{
  "n_layer": 15,
  "norm_eps": 1e-05,
  "init_std_qkv": 0.0508,
  "init_std_up": 0.0508,
  "lr": 0.0061,
  "weight_decay": 0.031,
  "warmup_steps": 200,
  "schedule": "wsd",
  "decay_fraction": 0.936,
  "final_lr_fraction": 0.1,
  "train_tokens": 82120000
}
Each number is 128 + 32 x the weight over its row's rms, rounded and kept within 0 to 255. Layers, rows and columns count from 0. Numbers have three digits each. The size before them is the row's rms in percent of the matrix's.

# gate: layer 8 MLP gate, 192x64, rms 0.251, rows 160-190, columns 0-63
# up: layer 8 MLP up, 192x64, rms 0.223, rows 160-190, columns 0-63
# down: layer 8 MLP down (transposed), 192x64, rms 0.203, rows 160-190, columns 0-63
gate160 091:104109098131155116071102161085114118118121126117079134053099070159083072077094060135037106118128112146122109147104101070139080128168132121121148083112155125100094112110088148127126133166130129
up160 104:101164102121121194163118187075118125153092092161144114148129102135172149071135173188129127212125158166111159116143143079173164109108106141123137110103185132131068154154091145146093123080135145
down160 100:116160102089123104183119101139113163082107113115134172199150095105153085147147083117091153065112131094164107124107105147162081131107117145096137106175131091113052174168171100110148128126170191
gate161 086:151121156138110062095154028123153140116186123110137076127124083136126212124157142115108092138143092158078145188139102159153137154167150143148156135106119121154106131153100145108092112210143155
up161 093:148095087158170115152161152088138152092171150135098099139099124106140075097085126170066154110149087109133115094098128158140151147101093085060132215140120096128177159102152125130156145164193157
down161 084:149118124112139073111198165180113092169106149182153118106085133108148138130117157076152115138091146124096116089174082145154127105133100077162178070155145149190119127154178161170148106146073104
gate162 091:177174109084130121133119135099127116087121183172132130120080130161151105098145130140104085168178109126161178176143087160141109107098150151113120126153136078099105076059121198156174132203153123
up162 096:165189103098101097121105115137131156116125116125073135100165131142166117108140176133153177198148129084086142101089084199121130104104154133135161196165134073101083167144149197165154118141127132
down162 095:224105115110160086187146091167144121151155128144147092131101133156181098152178180125053116138115136130160157089129130144110115139092141086092136119145064102139095117115129140104135072184078130
gate163 092:140143057136161135180139165111186147142104156109156177173117052152165142088117123132086123113112131140093125143138120137106124173112179158126164123158114128101100090141095241148178123156124117
up163 103:108098146138122179110084132125134081074107144117158132105142168142104140096123109145187079044146134140105090126185079145178066073154180071145139159131165163135132156091117110153122142155157153
down163 111:064129132110136177159168153141106159164120121155134152154116129098137110137044169125144068178139153141082110126128146132150171120129138147147166082078058187084092146097092118149132105094127061
gate164 093:048135117128170101125135156070073115158153152148141107172150117112095111139195127136128152141122089131156124098094135135117165127173108155110154125063170177126072101119054120113119172191082127
up164 088:095107106111102132164120200123174128125117113097144087094139143151128183114136106115177125151134091140124169118174128131208141060138098100129149184105162199077188128138119187133088139095116117
down164 091:170161103152162132190127144146125104153140191105141153113129113122177142166130170146056128139172126087135096117120113073095136097191082136130157136175158125137116136226064134147136143115170147
gate165 083:130162151074075124149118115147147184175123147159121115166095157122111093122133183155080139128126130182121134100176122142114117170102138081047105158162109117056077112143099162124144142173193105
up165 097:110109137146113139146113162173114124158166129130148135135128112178133141089084072147112136163170131119102135116093246135145102067179083147142127191185153127158137106162136093104140111069137172
down165 087:073109107184162185108119123123153119162138133057117174131141116135114110140126109092095093180151121180183167096081158118098117065187167168131145102119134089143102114083178107140116114090170104
gate166 098:133117124141144104111112082180115081117100171121145122130138088095138172141197073167167067187140158177146162169138187137103180136159155146154150126165128127133136124123139194148132192168114167
up166 103:046092158159094166114134169113200118127131075078116079141075089167116130126118154134139154105125128139174081169142146094137089113144111210144122133070164097144100155087145154138127085126111113
down166 099:112173135108142145092111100073159107101172121088144140169127137187143137127146059139164127123099105138159190112135126169183119087171141149106175115052155143085094124174149115094135113189175108
gate167 104:137117115086154134159133100105203174132117131087099178107111137133128162114123084103138153132182143139075157101143110134089137081073131188208107127113118079123126150151129127072207112121075123
up167 100:136118117095165088109082115145162136132134064086071109166121096167124116219164146137113191109101165140149151184112121120107072121147140127158177134179132129087130070113147152077109103121140172
down167 102:107131130153050202110097129139140102084097105124119145129103130075100095083109138151150084089150127162095155102164138173113164199127141109095108167098173159171063149142175103142135101152165146
gate168 094:150159089127150172109062109161223158145136098150174195130145063156124143092130143109130106151124117118159117162142114161112140200079171096159179119089122121124129099085148109139134083160106122
up168 095:161138065140167115128131115099063134117097078140137163041214140178109140145127079099095106117083138090129123191171123133074153144117113083124161086098116111133129102146131084093113145133114137
down168 098:083118159123096135121136167100154120186141091110123132141111088130114112108090170119151136150146106122160074039138180139191124159170150146095170101111138164204200138140116068115121090141142113
gate169 092:153179163188132098136144102142122155082209076129091086136142094144082165133160106138114117128173106137116099072150072144137188096078076164117090163165148145119128142087108089123169141134151123
up169 085:141123120105093087069181120083102173146119116084124099122106122147158125105156071134079102140140133122164102204128147133137145118073112156087164153163075114138139080128208096113128202150105150
down169 086:131103062151114091163118072149122094120154145163124112152190094073139128135171200131180114154126120131112157067166096126158117122179118090200101126133134145134087149127105175084190122124152110
gate170 105:095086164119086104164075103151107130173161097100126158155150158138052101099108122100077116208139152156121150112097166128146140101098132136115150142059117149156148090095083155112123097192178148
up170 103:089178174095095166104117113142061069126181097195144095127196136144135114139145096140146161164143143156171101057083175136159135089132109105147096121128159158129077110131137151138115153103074128
down170 097:146087142099108100072141186127165065142118173074120116202115096106182070083142112131164091160149167122068126155134103107153118119154109130154131177128174159112126145125133146177137164115181090
gate171 111:084071141164078141131126118130153111118169124118125164096118139152092177139166196186073100178133133167140167176116178122119132145169154128102123064120115095123094189137113113107159158107058109
up171 110:117089086108130139149137096121145108208109107149110112156159159129131115112147103055172126175091095138148136177185119151143106148125135104126166174106153093116048147148115157204176156102178112
down171 106:092151124096103099153146139098150102142221113132116116180189133138124181143160070147083123209114108136172172123131126134137079149127146125114165136109102172138084150105105124097144191110191129
gate172 112:170088114185147201197161134124131151104108129146127156101087181148152116052128106168182155162122152120098099150124181131140146149155131134100152187135126104081080097108158132114066118158104143
up172 089:206105112153108165178134115121116125129095098189110174122104109160177169103106119112141143144123112091092090145109163114121161072145122149116175224114144137134069140125142073089069112091121132
down172 101:134077059088097139155105129150055140130183082078157157146127107091168118133170118083077152129165123092156187150198117115169161136152128170123144139147121119140149098106131056143116094126144132
gate173 089:200115145137115078134166104146122088161199104135139111111126186127140111175159140159183163162077163184107144123127120164146110170138138144124131105094158141072115125132093092114063129151056166
up173 105:055142175148235099094067112131108126149112148092144097135178132106088128097167092122116099170077095077153094108160132138130127099139142119138114122094109130168125091095121127133151071131136067
down173 106:100153097094147133171105156197129179123172119138120133121136122104131180110152108136038097118087090099157155128097130112088154144129095176157085122073074113094156104073118117131173058115146142
gate174 095:201156098144068089129113153146148127141158099206116106146143200138144065131145132121155138107162186210114147126086065106129117113112149141170133153134100111136136114125083146186122146168123111
up174 099:130154158102114085131155125120122143154159061091114161146099155096202144136143152095165110143116148135112108084144075090134096177146148200088135154148127087106122155143080111109140199166156054
down174 097:111090167098119082119137131138134091103128159178085136138154193146186120135074153125150144055131205116138112176109162115144155143143143132151106197153126131133109212158133144145127099145145062
gate175 102:143169177123146134144122148140170161161153211129131156143118105087108157094114136169106151193113124113094144129132152137115137138120094067185092205056151142094150144142067140091164165112101109
up175 095:128136124138194124153138172190149159130088091187133096095131154150099125185132139149117106104148106109155080132134123073163135113167094179165197142153060124182150127147083166106151180141154129
down175 089:130194139171111132143128102143144157104136117130065121114102150106077136059087177117159156078092087096116082145146184095122177154074112090142143153117065135121164087118128133169104198124140123
gate176 116:099171139160119160131170093096136165120093207158171083174106153092122185090145121144123141176112117096101123114050168092131158087134148113107134168112096088138116089114170183121132121185152131
up176 113:111053091151144130109089137182128143110129107133089123132069159157140159189147095080096107115177191135110151139157118151172136077090135080109127137102098134164114149109127131146068097068097185
down176 115:138174150060103121140140179139067135141177099050139157113131147177075106090105116081150076116114142124117124125103180133117136139123124178157146119176163081136091097159170118093164093133099074
gate177 095:148144154103113089152115095154173133149178130089171067184106079146102095083108136184080111143155127093127085150169122163124157169083184119113156139165109086109141163121113149153208132152148098
up177 114:072126135147141169098083214104160129199110128122113115104129148154131153138105180135171154117113187136080177108098152123110112112158142077146151108133084130159187119091149062100135062122132117
down177 111:114165113158078206146161102111115142110050118106105175095138119091136138139086046087138114178117140160125120176093141139082123103147140146094104118079134172152163123177118094114072167149128135
gate178 105:171137079219104099118134161114109096138156107124162132142068116136027098170152115112097119102105151154187162143103148086118106153149115112150114128120126127125077104136142171120174112208113135
up178 105:146114118137104148132075110096060135181104123132155108049145099096087068202105134120139165142133183132123137154136163156119193072134114114134157088118134169132104114136088085163062103146131121
down178 107:169091138144138099166158198088102100131151090100096117079184158123105193188095104117094123100138126124110091117120088123103125155189062162177084167134139124136092167142141156102174112139110100
gate179 093:164048112130090159147124068100118108086141109106180144114071128109158120161089138152152156114122169127151120078104139157126145160118103130141182082169148046130091088144126122182150174171092107
up179 081:128149104113062126171101112115172135132082070118127116157100113114159133175176194086134103137165093153152127184126174146129106126058120139151064096116113109160097116052150128086137134129184116
down179 085:110118125160105120081057110101108065118170170203132095132136138128092148136149088162123131078129120086148137128173128189087115151140118103123054152121143178108152164147149086118101104089174179
gate180 094:142158114067133163184101087096150132125132126068112107114132154125104080145180112122047140113192110175088103050182106181120133127129111121122130138097109141131155147143134048149128081139133117
up180 101:155133208112130093103137196158146141074113186140162144108126165180124124116095147133070087091158092162143116167128129087126116139121147132222143126146187118142171141083151113128119100132105074
down180 102:130061092228149164089133106135117090204085105169088171153145117112169137113154111092095122126132129073122161153101150126137154125112120132138079118151104125127122122076125201096127172166148159
gate181 109:146064141114138185103040140147185123154176098103122114121153117128160157130098129155100097131103176098119190081110175130119099087112124128103168146140137113089096128097118117137123154195081058
up181 102:161115124154107106140061098079148110155106103172160178058102166120074090137106075111150099133173096082146124159141114109098137176201150127177143103122123099081125138172174121168118143157122102
down181 105:112178122182126070100151088177079168114055093137136106102121147196115112137126146154193102115140110148092147172144145195154172169152099102124164128117110148094095134140169133097113125119159183
gate182 095:164114121184062062177126082113085082092151096128140103118123085101101124125151187156117123132151151101097181128116064134093109133170180103137158191112133128158134102124113085187108109110094133
up182 105:072127166103162154138152106116104102166131121118167077178111170130075165127117141109099086120133114159168119140163123152155111129096106176055126109108144115175151075131093197037156099140135114
down182 098:177109112130113086136090197094125109111106157196156124087133129124083148168091144110125133111124174065137148139093166132190099160093091111112088060154151095156132105099195105129150125169100101
gate183 082:145132120075141061105185136145124110183133164084113117144121142108144142145137129134141077196084136104065145192186168119117122130111153105142163105092046121105068134123162158112137087133091126
up183 084:147092101127161106077131097144132110153087084104119165149146082128167188146194091086138126137088171116112121110168147148133149091101181122151166151112137149125064103169138209147091119192129161
down183 083:107138135183119162152110092090091152049126121144135117152108119173082099117084166188084139127176114111174119115083166149118133132175096114162121142132141138116185132104136041119089166067142115
gate184 111:133146123073169081175161100115197159097103119159143116095135154122084152141151166120111084125139133112099109077135142167083118141135115137242069146122179143121150144106182105112150156135093099
up184 117:218121052110158163159117108109082099120110135145067099112142134137165131140141170141097123141078165168125162137151102133080101168070170156154077106162108106097127101138092194127134131150160150
down184 116:111092180108110140109118138137107092096126150168133098135112168092187132085137128059142091165150145136158115077091109071074057126101096121110182089108089108120085145113162071107139123081148089
gate185 103:091131077099161100153102133143160166112168109117121174120061109154114163129120173112140018154163176107140114147114102116155069104096098123129145114132139094204097148125120090134152150188113138
up185 092:186105078180091086097133134152131077129107097140162173101111144142057114101142148111142102128116155176179141104187110148161132089145121173122125191122106108184128177176146148130169121165132077
down185 098:097161138113134127153171114133163211114154078144116104157103167136157091125158101073000134122129158159143101171124146136162127151124088116154102138143130144170113144113180106127166137155117133
gate186 095:130141097144144149117141146110129068098111126147142118093093097067093116173194140136140117161123131140057128117090103166152106128085125107154151103125187084181132159088162182135224128176139128
up186 088:093094070145142137094138149095148121146152154151103132161125125147107194146123074160119082055184104132113191124179078101147095119068125092102108104141141164065152131157167115110086118092156136
down186 089:158094122100114141144094117107119105054111098121149140079125121098114114099136174098178109168110099132067059129092168104104172162134147148129195092133175136089182110114106071110175113096145083
gate187 107:042153120059110124182100145170149132137059114150142140116135089143098108095154054161181119121040103132165097102104132124108122194133141153160154137137133128135083117156171144122152142106138124
up187 100:113158142091098113101115147058131229124162075142110120077102104092163128130125129120134142163150191100141155170119142155117130113083104064121140103113144177150065192170127129160151140124137090
down187 094:094162143134128200134137128183161107111153113147129127136122082077089075095152143133154146139066150091129161157081153124143099133155149124153035060176110137069089100160136143165102136107140146
gate188 107:072120101158133183191110134131150144145119128103161168120108092166088161203078150170108152116094113182110140091110200166115155103110100135121105134129140109120129222153124114183118160135108107
up188 098:209087115083085185127100137148110144097132119159131117126167137165146128118052110109111091173158135125100130047117102170106159135178064168123082081126148164159156116131140104110149145086130108
down188 106:131159137137121129109061089088048051100160137136081109103129155091128173151051157068151148155097142100163123096145121141126127142121152100154149156127123182133196134122123149143178170095146142
gate189 102:155172132133098124168076117183149133086134166137124153123101146156081097137164184048131114105153099144092153090110122146168163135108146147126113111126117072119177068203199089101145145147130129
up189 110:138061169099137104106092126145173184122148096131093089133171141150123102152099163149109157126128104086120144113131107144022103139187143155127180095108140121181149095087139131122160141085127058
down189 102:122151068129169138129087098144081168085064111093131141124117081119080110168113107125135109099121163123151146082141184104197109101122142068191075149137115132144092153114122156145199109084137143
gate190 099:139130112120135120146118127171168061145144134113150149206148157093111107135184098102156091129133140133084091195163139128121076127120166107184119106166093175095117160033135103160120136150110078
up190 103:119105207147073089156154135128129123065111154150126121122101105111186092119151156133129120135151152135101062139104136081145118138171157030140162121154078130144101166105088129113166173171085155
down190 097:101113066084115151137122096165125092152162171119144094139140123132074167100157158113083143132158169114121114128182205084099080116071095113133143163148160178088171135132165101137072152155124079